Each number is 128 + 32 x the weight over its row's rms, rounded and kept within 0 to 255. Layers, rows and columns count from 0. Numbers have three digits each. The size before them is the row's rms in percent of the matrix's.

# layer 8 MLP up, 256x256, rms 0.161, rows 69-105, columns 128-255
101:066148142156100126202123118082154100093161108137098183136123090120123098078135191081182172121116169097088151157162154146142159087147115099148127149135107074148136125173149128105095122120128157155079137079138190161114205159135125087146072111125175156166139145111100114180213171132128160134136135120147100158133127058092132118154120120152158099175122136125108137092148113135103135170132
106:171103142077117136138100151152137089127162097104130172080108117108064121088068120115172139116145113128141137162158094131095116134156163159147131073100117220122102169087150101130126158218137096119139132124120190094157148100121137134132198137164169109175095090143165163182103068156181090089163115108122120131137066102218099084133116209159162137093143105142162171099089142118079139107155
095:122097202141156113143157149072097168145138176159123142147140148116161118159167156191143087138132116109121160143147147116165084105129120180184112095206063100098115128113195168089074146147142139126135115173086121100063179067127152210129122103195116115136118115139142120156111136112131120105104114091149163162091148096202156130087124155136167148157138149137109156122092091079146142084140
097:126123137194110126121091082137122051118099111146200078121067169112127165110121110184116136100167117133165129122112124151084130140117075133156112164099124093150142092142122127138123152138146124133114095126152101139135164195130101098126137134158176087167136144074106139108092187136111188099086121099125155155124076041125132163150203132135137164150166159139104118077095129180170165163153
098:122134104138136083118095075091089166086121094169146150113090068167147045104079130092112092202148121124140145091064120092123152145109104125147159132120114124121123087145156161150184112111193150125153153248144133104092088094069131073113183168090125103139163156176090137123125166115179174065104185151137126126167140168057167132094116171127119132176151127167162127099153159127158138138112
104:142112155108128150128112147148123196148113133135101136163154207099210065104152090114142169123148149153134184102163141169155147178104083119183141122042068049117128133143126173038083124083159122080152094120137128114145123112141090171104143128110003145128119117132149103159122136159181127110123081129138128152058130096084110098125119200140183133145115123115127115172135120140098121143133
103:126112176212097155121158148155149125177110085121098106119133068126113161132104173139108130081167111128095096128117057130098140066106173154155182164091162096091182138152129108135148131141123112141105164203123068136120086081141106161124176083158152131138161122115098124122154083121129120076062095191148218132161114119138115115102107132152098103163069174133190121107107172148082103079197
095:140165122133146134125087159135114124186133164141137088142133067128192149134097199112112145118131110102095136110113134101146108156116178095153119150142090145153149120119084195180133143120136158117179129118090173047157125143118125176197139120082127143103155177171153139028143136188144095149094107144166113146122148107157075127079182160091096190148124129168137148148133103172129114171127
097:152066147118136124146152182122101177122151152112133091109133190085050139130129081133125119092110116103142140120122129160133109128129148162063095072153145088138131146189110120109118094144128077171201163079151120097111096093108129082135097085184090082104094107067115098134133142177156139092060120105173081101139076127139150143124145165168158197126130094135118176098065118127122142111066
102:137164113143115176063127141097086169157146158110092109126134159126089152166073146122131129077120123129136148134160160101142137097142099070033064067117118144165103114136099128096090151122170123120116142109049167085106153175136136111138157105144106118111075084113103173140154117131099156152151136128185172180150122150121080148104107142111104176140181083155129105139130121066146105107181
109:121111091150199133107082100138120138067167117172099141145165104176152070092119106176118133137179066155096171121127118138177115129088126131126100139147146084085102143144102144153130075103116133172124141103154176151156107130169104161170167168140081127130090201128132150084121103094136175096132127125118133100087077094096120139151161150118106110116093125121187117159068223087152145167075
105:087133084169170197158118128054152168144130118121077139108134151150137154141170171136048189054162123100084137106154080116115171097136170121147113108130130159100112169088156166162152136125139110178107147123132155162149117063105128135163111127160141144159071145162143151082154128192127092123114126139103152139145186148096158078118165119129141100146100081174098115120178113098112162150149
103:124154052096117123144075129059113170083158181128145110113115100121162189114149145124156172142150130191067094126101123196094152098078115134132123130104084100130143143092104141120153105132113132175184121104114109135182151072146113146104141163132090093140128149131155109104116092102135117154114072193117116168160156196181116129151150157107097094105144127078094137125151109122152126137139
095:161185127084162143133126125110121135113100082178162123182146096217134143114171098100134177083170175081140105134114110085063116147140109162116144153143151113137181119091102152123143133113173145113143110159148106129164100078126153159128084114136100048140154181114125147144053096097159140145167089186142120162078101061072184122128099158092130140140119106137143093122094156117107148103111
123:105080152148107190126159168117138134147178120116119114180131169148100125165118115137104068078184146130140175085140126167088116087111111099110127128165095103160116172149168174100088171145169112117131113171150130082107166144106091144080155150110132146148238209153128136187119094143106078145098173132140028183118110132031169118102138139172092158187142075067095141102125148120151135125099
103:157126138135084114103129138140123161127085105174159139150051144211180147172080151065146118157094054121063098145091135181083147136142133124144169135089081122066108110158160143145188179170088167128139103102110093122148123109115116115187126086128156114130126088103152071124121141117082074145135120083167113161157091143114074103176149136135116140108139167102102091114124122095123106164149
099:120149177125115135126116110117141150073132172097140069145104140172136056144085181123163182120135127109106085127160149100122123128211120126131118125069110120143076176169137119099171166135119112162161119154194126115188126097124145110175157114126159100079125102132150152079160136156073126140110130110118101143151098185210192192165123179107097083101157182157145184168134118154102064133114
087:170088125122146200106095169163141136140086122023142145189086178169141106145118203104123089150092180178123106101156173086079143104109145158161021130094128124116130079080082142098159080174139068113102133140135150118123115090084165084103133079154182135107101133142168104139184095109133211118137078102141083148147164151114124117105088097056084105092096091127112140135068141110111156134101
094:186190163122141108143125122144149159110134168111147090104143116062102095114195152144083161090124147083101158117115138093138101206118102090124157148164139139095116200131149136098115117122119103110187156075179124119145079161198118146090142127093085106107103205131139090105160117156184125160178095157143148085166132092169119207169120084137070141122159223091120152167108158093091102151208
100:111118175100086115109154167128069076156100125123137110190160122143112157140103157119204163115108132078119134108145079143093137075189154165151129177154082078171135150132068152140108156153069132148155177130134166173099105142154093114145155167170116181159136090116107121138118118143130136125155161102099073131133135140139140127142121162115116143144153195152130140087108160048127117135092
092:054129128160139164107146136115124145105143139093094083097187111089125119161088098148123093079095082068036075142158111114102142138116169120120104088111123145147134097060176117105128157161137089110045170147113116127143155126181114098144162125195173143143134191104111174125151136131163108117097130161164126142124141121142066137143134149090138136102169168062099138129093116131101127142117
097:147139197158093138141097169127120168145154118075101108153101162074164201108159123182112095123150127077101119081100120144111163140179061105153140120110152083099143062134131172084179106098096172170130150148143124101122117150112197118109128120144064170090138097151115100075139164157110151179182147114140160119138118143087109090128158120167146143133099159163105139109121099135056124147120
100:200202077090111148125158141101068157183115121166122100129162127107126089119118167155099102083189132188146113137169181127146122109108156050088104153152168106099122107125095143195088126177152132163088118168121141139106145126142157142099158043152183126115140157145121098116077119153159092144100103142043099146108147143104121123129204114149133140086095114101157116154103133115131129117110
103:091110108150089047068137156132120129167155120132111099100138076168123123154202153183165145172126132107112088111218133175132141162123150148174147095136139130156104182116159153098119184130157110126132134123140144183169117185150032103107105092135107143163113119096178155142096185113156131117060160130158108099097160114157096143139128141160116128104174153160119114172156173124064096078097
096:118143087120152071138162146075160185163117127190134168176162179160104146127117116115118141126049128121138090120136132122146125077146090112143102153082101151117097105109116117179138081149145137114075097154081113162137129092086056095155124182049088135148127117150183101116124101146139139122130199082075114134085109155141110195108113088169081135112131112118161081049116143159186112120144
096:127107114067163085177132153142152179149117092158115099129134142123113179171077147168090112144088104170100186125133173104108134147147101084137167095093091122128123142150149142060177111105095116107134144098113100120096142112112178138112096102088178082076190129084108120072114200091097093096149160122113113102112170211145155167139081149115114154133119117096174131097117128101099139102130
096:132089141153121144132137100115134087123134151115116181131101152187131193129092116074133159122113155163144159068210067157084100091163141117098078122175159205100164111117169131114121203173150104147149134137108141115130170142122114052079151078105165119152130116121135073069166209136139118125172038111067130149070122162140075131087150110156104184129149199125104117105136140097116189161144
110:126150142144167060121133151106166076081103169136129175128145120136168144137162140103108103153161180084104124129133152061080091111142095175105107101121128190102129104119084163086160173163133127119145108116140124116108167091156109101150185140171154192176087153083129123126161137068128167157160148089124148134142109156171117136120157142064103081123124132140063143189110113108111127108110
099:145094110155165140158070177149136073159116065099157135114137110205172152105101109109095132098093149132137079130133143173052103133130162120145117183103202165153114095135063119140116115154098101130126139193152113119073147058103122053098162152148111102156106098089144130193118183091134149077116154105098121153114129156106129106102088165086136083154144108144087087158176110105099118132083
104:142136084138091180090139143090129154148104131110151096074119143115101190112148114118170105091160121099065090115155165133122100126114100112092205155081129142111087168136163132103109113091133134111150090153158088150113079119145133121147139118104128067173090113125075144068109148231102105115120165154127134153108119153183114127062105126158176124158093164130188102122143135152112097253151
098:088117122141141075101155106160115159116142137088145121167123138164076128118126164145128087064145078188176110127110149187115079146136087156111038139155132141093179096135173097162163160140101097158155100078128106154139118132062132154071096165164159076122142127089122156111121075101202099108141116113146069120119105155112128180145172035123142082140123092104151165115128211067140174119147
087:126175140134093135206126088152127086115135166170114125102153146100123111145138195141124142215110104138098134129154112164106165163185187142141158165147128066175114147153159130146066061121123124141116113180153195138149128046128114085133067147138148163121117068173108141123098179127147116138181118118133111218085175114184123167141134102113113094124115116122154152144108103138132095117134
093:115144125109103126113114143120125134082158117131122154179116111106098112124113190140163083121117163091138113100106092114171094153181169131129176064124148105188142183119216130080129143133141171118122099129155122189125121099154147091128100108162153129181079098118084167126101135179135150114132190038055117099157107107121102146158132152127116121164068072105116169114114071115159133166130
101:109098072096122090130049166174132132167095088133133144185122158162116154127132116106131148147128135081123099126191137109157100082102133061111155162127139083093143153135162109083046173160165201087121154141161147102140156119142113055069114117108159077139129119135101163149104143152112175121140122153109108186141160081106037171158132072090076184122169118083083130125117152131115156110185
092:174082104138123070139102132096156111099076122154137143077174127096126124130137125188138085168143156122116077078158117153126190107094121167105148122106156098114081176141136137074137163173149160190194163155141166135071150164165072128128137160126120124153077098127105091107138107183169140156140124111138091176154111096091072176112114112107109156079093042183118136117164149156093164095084
094:115119118121109126098142104167114173137180163140136110166063099131130119167149100098125114108103142131186130071140152096167106145092109154084197129155056137115118147166133119102151133073116075119143107119170106131084102147148095152127184127147157124148133153124179119147101108120137100099139134094137152174165084170103139078111107119141091085181136160083112064124076107151113089101142
109:094102141077072146132168120103087066104134074142129152108179147132079134110121088176110100100185088147178167174166114158137149130125123188127150160121151169108113149110144158155105156125148154148164118075159104170125133149144109132151130147132135115081089122118135107169105171130171118104128176186100117130169111141177109094136088160199091152105141144131142133141065116105165140143148
# layer 8 MLP down (transposed), 256x256, rms 0.153, rows 69-104, columns 128-255
095:143116118066145117134129108088124149108126102141077124135180069149103122122128105080128102166118139108133115134160072128119142110102198085123078151068159132141125161188086156127114112092104130098157109147170178162101087167141174148150149125142108102142093074152135123111159096143118131163145131097104193141148121199087158148135105108131169111193098089160191192111073167128179095161107
103:088148112139107092153064167093155090134164110130138060138119121138140116140132095127108106101128095141139143143076098071108125105200152166128131152118059159186083148089127076140099116142144113120166218092115255116119135128137141198135138155149094145161000122135091140082115132199081129068127123164140161147161133104105129133134122125165072140147134157109073120110173125079123101097102
096:116135170096132166112085133171117129139131134118097126083150150162119209103148093152136174110106158130090137180098126075127127103150134121164188118163164150177193139126127120099073144109136177154130145156098098160098128129111118133106140144104090087126095094135093084101166140065087146108169130131133124192161133083107094188143125133092057115195063055113111115095151118092077113070087
099:160146138086052105169084107132142166133084055136141123117079122129127147122190085074194136074091129107133150111113083122158097137118155127108130124137102095115120121056074132107147065143120142142108124171215182120076112130108126174101111202181113127147225141150161122168100062148116170184099092125150112104151131114127178108175134139109154131136144108082097070124072143113153089187098
106:114136079079208065137086102130157115158098119169173105103148102119103110209103124132070129178098180111115150109142076110107115101145104120112157110147081077144136143125112151117122073140146126104192141128114027104091134141116136077104075097159125146095080096097124124116133131142123151124103102148136102099169116128072154092110138121149182164152150109151190129116167128123129119163140
101:098091119119129072181163149101090072124115155129150136144150126114143127079093141114106146047172134096159152117153140184199123149088126097173085148090127093096118160197136119082120106087196101127113095170132117141118142110085134124113123119130116094102188129134068203104120123110127134128104071082122137098186137150103132065127150138130186190175160138168091122130140163171119114113120
097:131130142125136179100142170077081125114127094134058103083099159132098146106139038064168175127105147128154009166083098131194139115118178147106137183074128106149170112114105078086092062079155128124099096164116112087135094134071100127116068133147135159151100155105100120109125139097081127124144150131148088111131114133071109166033114132099132137118115104141121081104130093078188061110166
096:082143143141123153093125195109147178130124099166123084141114132092148173100135085170116149077124150088080110098085130123048125137149118113168153108114137091121112178135121169127125119076141126133110211122140041121052154165154097177143120117122133197138150059141110116155078126113172136123094196116107130100116152051165080132159168090100195136125046122148161122154138129129111128130096
104:151107083181111133126163104126143073168164130106093204178148148121118165147119110082131071123143076120126165087086157097079184067139127150138120109153210107209123072200128151119121189119113110109134166124124146089059147147123120122147102114081107147104118142162118164109205098117142131102111140120149103103121232171175155121137115184089117162099141118219117187100184185090086162102168
102:126151080190145102078140131139177095112145114198126135071142095091159077111179123167151111077147087099142104106181110071155109158052098155154137136142191152080152134125159131100122188136145118101152091104152139122120094146147167060118132141151137120151114117122017144211145150150155169121067090123172131154074134162125150126144104114098109172126122108174168164191136145075131082174115
102:136192146098131134116159152129111176078153209174136172140100202123117073139132132185112160189076130069120110117132069128077136137144139134135095180115107109098162139130127137143139145104102141148148099146159135140113173109114135139134109126152121136064105040114139085176126143177105184114104145139142080125142079159122153145162083193150151125112103133140072156117137156132140133132141
108:141102170214169114141117117158102122154133177123085110172139108152097123134157075149122147169062115208091142134157153099125159102140188124102117049111122153102141165138173159150137107129136182094132145174127117117170165124098147209191087173114136140093069156145102090153130077157126160142077149146170147092147102166144156155153118170131187099137133079127160123146122181095100111110076
102:086123109114141086184140104104147074129135183141185163097090156106146123176183086126173154110169129126084104069124109151045166078096090197106120107131109116161100146189149105131157162210112129131165183134120093139165148106157125138097199123170124124100165144115154121151141133100149142103154080107132157063109121124122098156129141122164097127162108136169087043160151109124138123166133
102:092180147084128147143121165174152107138127046129123161158123103199091114104096086073125137108173155101130151151095133095156127051150088168147153206178151087148178140118168120133114162127128168061142064107117102128152210154073200154146165153140165095156132133109139141117139135080129131175109153094157148139128128098101141086137140135131092138121063083105141111102156125116088152121111
091:127105143121078101140169123138158157157116126152131125110206161120132112113156124119162146137101090090112171132091140137132136152156101160041170098130135127193132141144136141158141095180105129118134189128093233127109141150118109168140100082132117171150127164089130089153126137150120100140091143093145159136211157154116122099093104109093196099158146144129208145086121110185150155108077
102:163116093091143194122137216054098143075121108119152146116072123109135168127134115149145178109119108148147132131154120119112100162107199253141142141138129094165142163054191160128174157145129181103143128156109150144082137151197116123089147114139136164146056135143143175133129123099135111136155167160164134124146140103125124103118094140123127189081172171152131080157111131154132156051083
100:090108086119149150113100103116131209170094119148073136112167109144133117147121084118128143102108139152143101169122113122161098106153152115124099132027138145135144133178137117137047092131153049183108032122151182095138133129099095084134168125115153128121162099134119074111146068160036139138122144168093097169131102140116122081128130117118137041129220136159151137112153135125135089112112
094:118102157147098121166145129111106080117099131129162122128113145087116198110150072075124116129135121118202119146144090120140123107088147135096145146122139119092166130166128062170168152156122218163171131108116210134151130105099085133158115125149132150133008177119162126067172143158114152138139166088144137137235140168079075177078126113123130070147189100145170139124071115123151183132151
099:124117097120166145159128121146168139160086107164137138151114116098112101099130122150161127101085158191123119134123121153197165077158165085114218133148124097064057151127095142175114122150133047139048138140163185113119123156184113110102156088153087122109119113156121165178112127200140161121078160125097152116121105116091173119145196188081192128183123190069114152145085181120112138088134
100:114132103078104148164132136130142145096147129115120150124154123153126136150142157123165153162069103132110123171164109091095124138136142094147136126179097116099147116135015095170148121110132117128067158093128101095160104179145061125154179079116180096036096117081119112099074157194194159149109099088089103145047115179096176118188150153210187123118134157122106158108173170136193116114135
098:122161143178151119129106098109142126134089074126172090125154113126132080131125135099124059154154153055185152142160091137120188104151144147153083104078178117145137167183092086103132122189142108138139157107097094129137131170129080144077139128136168141213127131141165058159098086118130168140156160152160146168107135135113117141108181089145130155127109108107152138129179106094189079168116
101:060096131077104166136055104130167158125098146115146087117173117119186188108122132171099144157127129108109079088139124119147109124151181102152161137147152124093105079148103070140133191131177115148090152091153117116121123205102171150129145091158180091100250113106129106135074157145184158093139153133106180157104171106113120137115155102125167128146138113160102146129098086079049148155133
099:141150142105123089131139118084096155127146129102135085122141098147166083139132144158116101143154164041178180114136116187078096137107086135046136094111149105170112137165158155119121083155133088117151164105175109096127170086103053131096086116182082077135130112129181093101098132127128130161122133092070163103105115103065167101122156082137148127126194103091206072163130157128135141143098
103:056156123162067085101131173123152183114127097155155099098212089056110140110100149109111143162116091123163079160185112104109115147126147090167100161100125048147049128144111114118056159125170146109115140160099099097144072165124115112098132070122068102121108081100084130150095147073132105114134157149132113137167163175101140126120144114092135139132135063131065144151065166140104128087163
098:129148121112096076121062169152121096165101079155135143124136100151119083096149070150147140102083108158105141134109116107171144106100112136124169084076175141166138109120153179111149110129145142121118128132107144115123139129109084095197054130114157143178071171132149067167087122120206113190141092137214148135144136119083143121165113145150127149173144050103130236111119116094111175070096
094:120175148144040104141106149107136133154097121116118110182096081130127135138098096145187126135134154139145172087119190110148121184147125131103164104104099149140147140113122168173129150173163104160123093118138120137113112197132150122150113118148137068103193108135103175096107104110198106113104204154115128087134126126105104098122116141134177117153159141126058143159127068168101089093174
100:090136153171164118131161128109136162141132066120150129099106179140185124139105078146151127138134140177118132088143159095063142102172119162086128168142129210138132119127129104129140165089138100119097115151065121099144127157188166121080114138116095084088129146176053175124112139113112142109114124108111120114106176135120086151156113111102073160128103146131196091145112156123099105158150
105:107159161132159139100146097094113180128103175159142176113127156169035187121144157159123093156110161131170139156168177122080192181141111115160164154139122149156094139101138134138142113100123100108144101172156158166082146147084185112159100123194132189104109129138141059147146155149099117182097195156156204155145152126097144102172087107155092187127143124106170123084142070198126111130120
102:118126138149205125134104111152084099135120090147158155116042143177153122119124093137165141129095152197092102136140165149084135204178160096092158136098127081163143073088141172074148161093109137139163093179112099156152109104144151104122101151150101125122125138095150201162110129086081154132144196064140222138121149130143129055113111115152155173094180110114199147088162099079092096040097
100:087080126128180101141132114128112112091113164120160153101126124146093144056112185134137126100118192116111108113118137090128107147101067140097097126098162147191111123129139160121161130140130144151123154157139066097200140089080113106199130086112074146157109160146140088095138084153139137073121172136082123110154115086177100120081090169131191099085113127112096112105204135141144109090115
099:152225093094143166142155122127107168113142129125122123100095083173094105104203210097117131090201085106171089150109158117099127141156129083139142097134155158121195127134113086161143160120130122136107113121165145095129126079092107087122108035153117121123122129112163157157085156046107123125095116099102098133178171203150193139118093087173142110149144138179121151112164130127106120164150
091:140111130147118120156101152174154153135154143111180167116102158135141109061151072112145086086139152174116107148115168151155144082165087117129093149134097119174133175133091175158073113082079117139138079121091090111096100125111173117030130100182068059174110155142111111116121120121123149137152131118159132137072144131107123163145083090176129092082124136141084133085152126167103197135156
092:143099123140118148131118067105170153124091093070132115117113117121147204108116080144104151154122095086139133041111171170172131120141084134063143104119150148158119117097119138118133105179114121151104166092100112116135122065128161055176164102126142126110243118117143085115127129104128096078126124166107137121102169075130081189163161158096108148098126095107085085141168114058078086051139
099:072095153097156110107123182135115075123183143154106143186121139138091123109112120099100123119090120127151146147163153160172122072125112145094113152130206097099122107114125113172131114053145120118115170180106255150194100178129150125152141131151145088143045093130157098166156128118093078126110091088086153167104138093159090163135110138086133136116128089092133165180116124117157117128159
096:141135148131159091096115164120083078179094185099118130148131141056169097113101129124103137078074087099114089155091125129132139140101104120085154126050132134056137174212121112153134089134100103037168118128114139156103113149049192076178175158132102084084099119124126156146158142126138143178138082141161138141125104143142167120138098139150138158123079172165049115115105076108128160229094
100:137147122173192152112165127125113141153171108121113167169146122170113130143135148155084139117146123130182142113104151126141175100135121159117119051076086080113115144207163170131149152110114161087108181098142082149138072107113164149160131101131108107095071149160131157142087127175187092175159134115155108157255143099146115190110128155137121117111139059125127119102089081122180167162136
# layer 8 MLP gate, 256x256, rms 0.159, rows 70-105, columns 128-255
108:085163156149077064132120173185137151191113145174172093128167087187153144127107124072068112130159133179089085099114114112125201096113081146129153160119111152131143094137109104145116129114119159137135124142110082102111062088140065170105145141111129053153211148131076117150104043118142131157118089057120147137128141120110195105115162066127114134157199132129120090154088094147181085119172
094:135085161159096172092133151117126114134187134117133110161145078118144189109174162136084132086160038133111110102107182095197051119142160192127170140111118164122082089086184126082088121173105144092111116184210137146115145040132100168136147148129186095155128083121073119076117129113125126135102094115063139119071123126172155104108118079117133134135107134172154143101145114124196175075112
098:146137056129106150112101055142129123134139063131070133119061118108169142128083146113125071083132135103156129085142115149089156132108088158148139112105135118045157079067117093130135140088114137101055124164134149139136142123122157122198120094168087093165101182057148117111059102187036183132072166134129130156093161112100156141114186111082130145139156138116152107166103150111080135115123
103:063130116137179158148117132130181111120117121163184128188094162151107179137102146102089145117143228145139147153177162084145179156094112128129175161075115109118179171094115142065147110162083095163128131119134136080071170117089089096175128120170151104139119071122157137142178103140145113160094114158169116172121108141145149124175129070107133086083124067141130117155119087144095106111170
097:121179116141119136059157111143139102113087134162126119124135171124133185050107066095183158155144102075137165146095077130132141118144116186103092125058117130037163092134094115177130195132166135124095118069124107138159158120098126168124165140070128104087086160114148169132150131074231063138091154089150119163180148107137151140075099180132138105105137118120102145131108105204146077096110
100:112137103131137179192062137195171111128123130189116116164144180193159085136166080125045122221111119137114142098072151085100136136108165112076074122165098125161190127120118113134098168121111098141154148085123147119169144146116127103166129160107164093117138163187154156145082121141108104127135142117141103172103092120095192119100118077098109118136114126116099082111079170104128137138095
086:161196077152138120131093121091152113130116138130099126146095168092095087106135085155129170043131165120042128073122158139096175131121097158155141203125149202156122094119130092097129149092112149105110136136159085175129158120198171121186069141152115111118116147103135118149095113139145106115103136060133088131104135152144110114122110192127178169156097076115108094115114113134124159136099
097:106111101091143117073092179119123177166165105130130136161197103109136120140145125143119132109150109116028110132141117167089119184147124154096058134161127113083077078139111112098080080133144153094164161105119141111161063119091101163095147138159152151136118140115079119119102148191164161099146191130169128117125131084162141104208168126130150089117140099197123112190135130123110130084155
102:159147154109101104119099097070161107129112159132114109117114159166125123128130117153149103135118128085146143075145166170098144098127119157166174099154148100122130139147122121120154174142133108196054140102119136175107146061090107109086143118093084148127192162140118091118093172174166115131110121106118163112099112105105194128070158064129141102133122157106166129140120078137143181093135
106:174084176115072104147128148142141119130136204104154137199137098107161115204098096121119155137110173065085101122123132111123123161108128126173131124118138142120169069128089133123133146094099142144119116140148106165092169155173133091175087097170122143102132135092133109109168172184105107214122155167093087134126139175171103127085107145145157078154112079151121129165122146103085142099183
109:106102124133138136118102170102114108102148135133141161137143144154089115159110117131060146099156127141158105113127110147116119143075141119155133089110101165170090103095091099115123096094090149180149164082125145203103149126132097090069067139157101172110073115119150106164126089117121118128113130149164126144144171116124120100118146091143181099075110092200120137139093130089135175143167
106:130162179128190124079133143104122145143080148179113196143150179129133082078098167114135155080086155113125103139131115110153076182073167145154158174139115145191143113172148143121172175129148098111091150148103102165119100090155105170145118130125124123148116091088052127133139101170188135133081140106072061156117106080149162129128112144139094081128086180194175112115132134137145142165138
100:105141119170126096165127110105162134178150096191098110140114089149107203135082111142156115099165097114111102179111138098140126081099010165132157168170142162098166123166109139114074174104094151088150042119203129180110138134103123133103144121113122153083141199095105164150131125141156108096139143056179194154153125070139143113132121081124151170158216074107076073109171147162142177162072
116:168147104155154115088102129116086163120105154133150154087098098128080181067156151136148131189086101128162124161135160158144155137120120124153132132123092168048135068133144061168090081110116104182132097074099108179138126128148129124110110094099137123149007148122112119078091175147122180152192104143119194100105141104167138183161136144120204088116074130122178139135095125181083112126113
103:104160149104142127144109129118091111099128131123120133155174065089118163146094138070088097088173135146162139181124138169124114164067158168140191110114101089140070114116070123090133097167134185128140099107153180146110092115122114164135131097073128151165150126122101142134033111111178088076170121137134130166112105134078141110180094144121134107129157142148100109168148125142140186193147
099:189142157103092107089088089140139130132099115148077132146117078152132160101078121140140138119059160148081061116109169127187166161171161082148176106112158103128108091089126143133092172140155186193111091134165148111143155104173192124164158148096099170102097109141095145085132127185182116092155207164137092118109080123144125171108171107122045126119189156142116125158140113072113120120113
090:149140138182108091112099152119123218096163103150104145151144136119126032132066133109164137098161112091133154090131137110101156086046081086130137107167078074082138081115128151081104145148056080171115178126054152126149086067113119052117099090112117120133097111137080059102172158129096131141079108167152118081126140121136149165106143170083167094118139075171107121168130067121072089147113
092:115097142108116179142122103106092116155111096103162157112080120228140152142101102091129138169174112175124111155167130192191111093122126094135117164139163081128162061165126156173143149083141165115081063094113137100166162124136110153135139128133121140108166110129119190123101137115096169153114149108063127118080122138157081054178113150177145159082088112110087127164075115132139139113067
101:085085096140105119209212108098158120168128133077150100182162142081125074116154122093151160097128126144156139105130143136124145086089126145134144150107119106057159136143174067103133133131145146124088177110091095173087117126111139131156165129099129059142157138093114143145125148169146127186119054139111111179151120087174104113164149117091143173139150147121133121132174148128142103090122
099:098110111113128159117130139069136113143100065110137080115058138108159108184076138099122164139136088139121085137134089157121134194161145092120160114161147116135135084064171135151017135175054145121105115132121169117128147088100134114112165199106085131191125134156123114199102128124145207170133142057132138132176087130072112090127158149076145185112116189137148134142111163117121146166119
101:160177212121097156131069183146113179180056134122094120116106201102215155042148133125140117122138118091083100133073145111117194106153158115146115141113180093156150108128108131112106139087086170140118177104119139123086124103139160144171143149180120107089148111106114079080086144153177079165166141139128165160137152153172090091096160188134111146132087128124120135158098139183114108135129
102:084139132149155165117063140118120100141158162178119169110122137146132146166154110101196108189115106076097091127129148107108065107148161146138196105123158118125148206043236129164123089136141138125145107101185119144146103153172100116126106146119113110198148105105194094135164079092184109147188101100142087159095164151075095152132088144168158135111147145120158147098194113148089138087117
102:138051179093125082080137156121077181144126123107108121088126121186062094182164155126172154182059090110141117094134140113147156141127164147212164131098143083110147172091130114128174158146115139144120044169113098133097107148216086123103097082116139112140071125053141137131086146142121097148106109138173088120107089165141094095092090086151132087151162116145167132154132157085119104096150
091:153121130155114122093095108114146120073099126092133214176168122167076159117133160086137128112150100145142127155129112097119095171120094089216158146176126159154138134123088062092114186100115139142103126137117130096148128160127146144134127132143097134118160134137098143131130162096191155080151133141119200133121144095146117140148098098155116107136141133124115148179176140171128101131145
092:089068145153169122144120150094175142136105132107087110145208074135024100066134119164149104104134068159158097116068111141107130166183116126131194100201125150159080077109138088054139131142106128167110112164115187171109133140127166108110110140153147105127147131110126134122149175126108104121126090125143116104170124153099152164152110135072117163150145141117118144124135153110149138130062
102:104053117142159113069167123157147143142122132141168125158107109095133127026097143120092170155120063162138145105141136158082092076071090134142133168132070112179162107098105086102174128142148146122138104132111117120119153160157130120128130152157108115181086145135127162165128140125136108144100116176198153086154123135113128099125135128088068160071113110111151200083188104057175155099116
111:146107175135123150084149130104203100143136092137128140159116101133134147124128112148140163120132122160161185201077130146130082147118132115111136168137108088123145075215128159097105141138120142075130100129070136119190181135140164079108129086085116097161128113124184119169147114159124169135111080154137120090194084131137099113151133153140129077209188173161115155119126146143061104147112
105:107145149190099121141068180098136177131076100123067157062153132161150122113183126098119121122201148148129165170097161090124120088138114169152118151114146154123099104129104090157089135131152103099162128077175102132085175110121127105101196173122086163139099106128132178168124157078139157149132135118121116103108110139095162111122137117064082122143195136202054063124149139084153132119120
100:125105108121148131176132181107161139085155121179089162135135103113124125130127087109156167076122120129088122162149121132139137121082184072164140130147140109093093126104163095105138114222138163196096135133167135164117122110083125126137033089143094161107201190162177154080056086129096167113091139165140089114079091141148134143088116118165123170104088134182167115178066110122135088125092
097:115129125121116143125197154113135148126125149170141139104107107159140133183146119153135186098110111096146144132105123050152106150122095108075163186145139098143086120149070141108094183157110126081137162105073123172056119075103204148118182114122151178086122107135086086162137109198161167145122133191104140088104092132152167117139155162153123089135153164174150153131113118210110159055047
085:191175071095114095135129115167134099148125145120128170154129136092152122152091177127060091121113111157096151158146135120112126094141144155088092150143130099159102129166202109141118129158132132126114156127129139113120149066066096118144098102103166081119120150153125132125106165125091067085184120125117175099129141128141129157122163079073098111131123143114147151135086144122088094185120
093:128138113142119135079109127097121170093096108111097181168091159098111153180185176061124152105079111085153107065092146098170192141139137146102165107183132138115129161115184168142155093097132136144114120130176141125094122116176133163121123113138170107151180088151152172091160122119114129184203166056121090104193076128169142133158129108149142143136100091158134123058116103147147103135096
098:127170152101138139148099165113158127195102094097099120105107113137116145137110184153120123145222151122137132162193131199127110147129125016132153157135096109099155107084156180085137113121154150088111093132128145097149154123108108166125064102164165139102117114099067079116183085120100157156130129166098117140136115121085134078063141128113076152138135095116090111090065139144151111133128
096:138155078092165099120153144157149130108076168130168108112145107076092187041129151158103189133142125111105086130172068184129154115138156093158192164153151123153083143203120135097146180117160089150106110152127105126156130146143104111132123157098117121171078190131125137119068132159136187120149102095138122148112090096086091187109191136154070110108195009196098158108133067143158159118139
101:142153174105100087069127147133105100139146093119119158126176145091162080135162174145163133139154147130107118115144074150099145094190049133143146091128131071060104108199164108143148134157152105154127129136106173134149147175082115163102091145184098151132138095114118121064113138106110112071129145118159103090099092143076118065145074099126146114142075091165114123150154124171122157175087
106:138141159102151168164141178125137149095102125158119096086079134107099174134163093085125149192134099127130083128139193198129084114054140126142130026096099155121080110154142148141178063084069083138129106128113214114132157119157121141084166129150140125147109106067111149082076145181136137085114120103133195123054169085146118127153199129071185135100112130123153139102118088170100083121171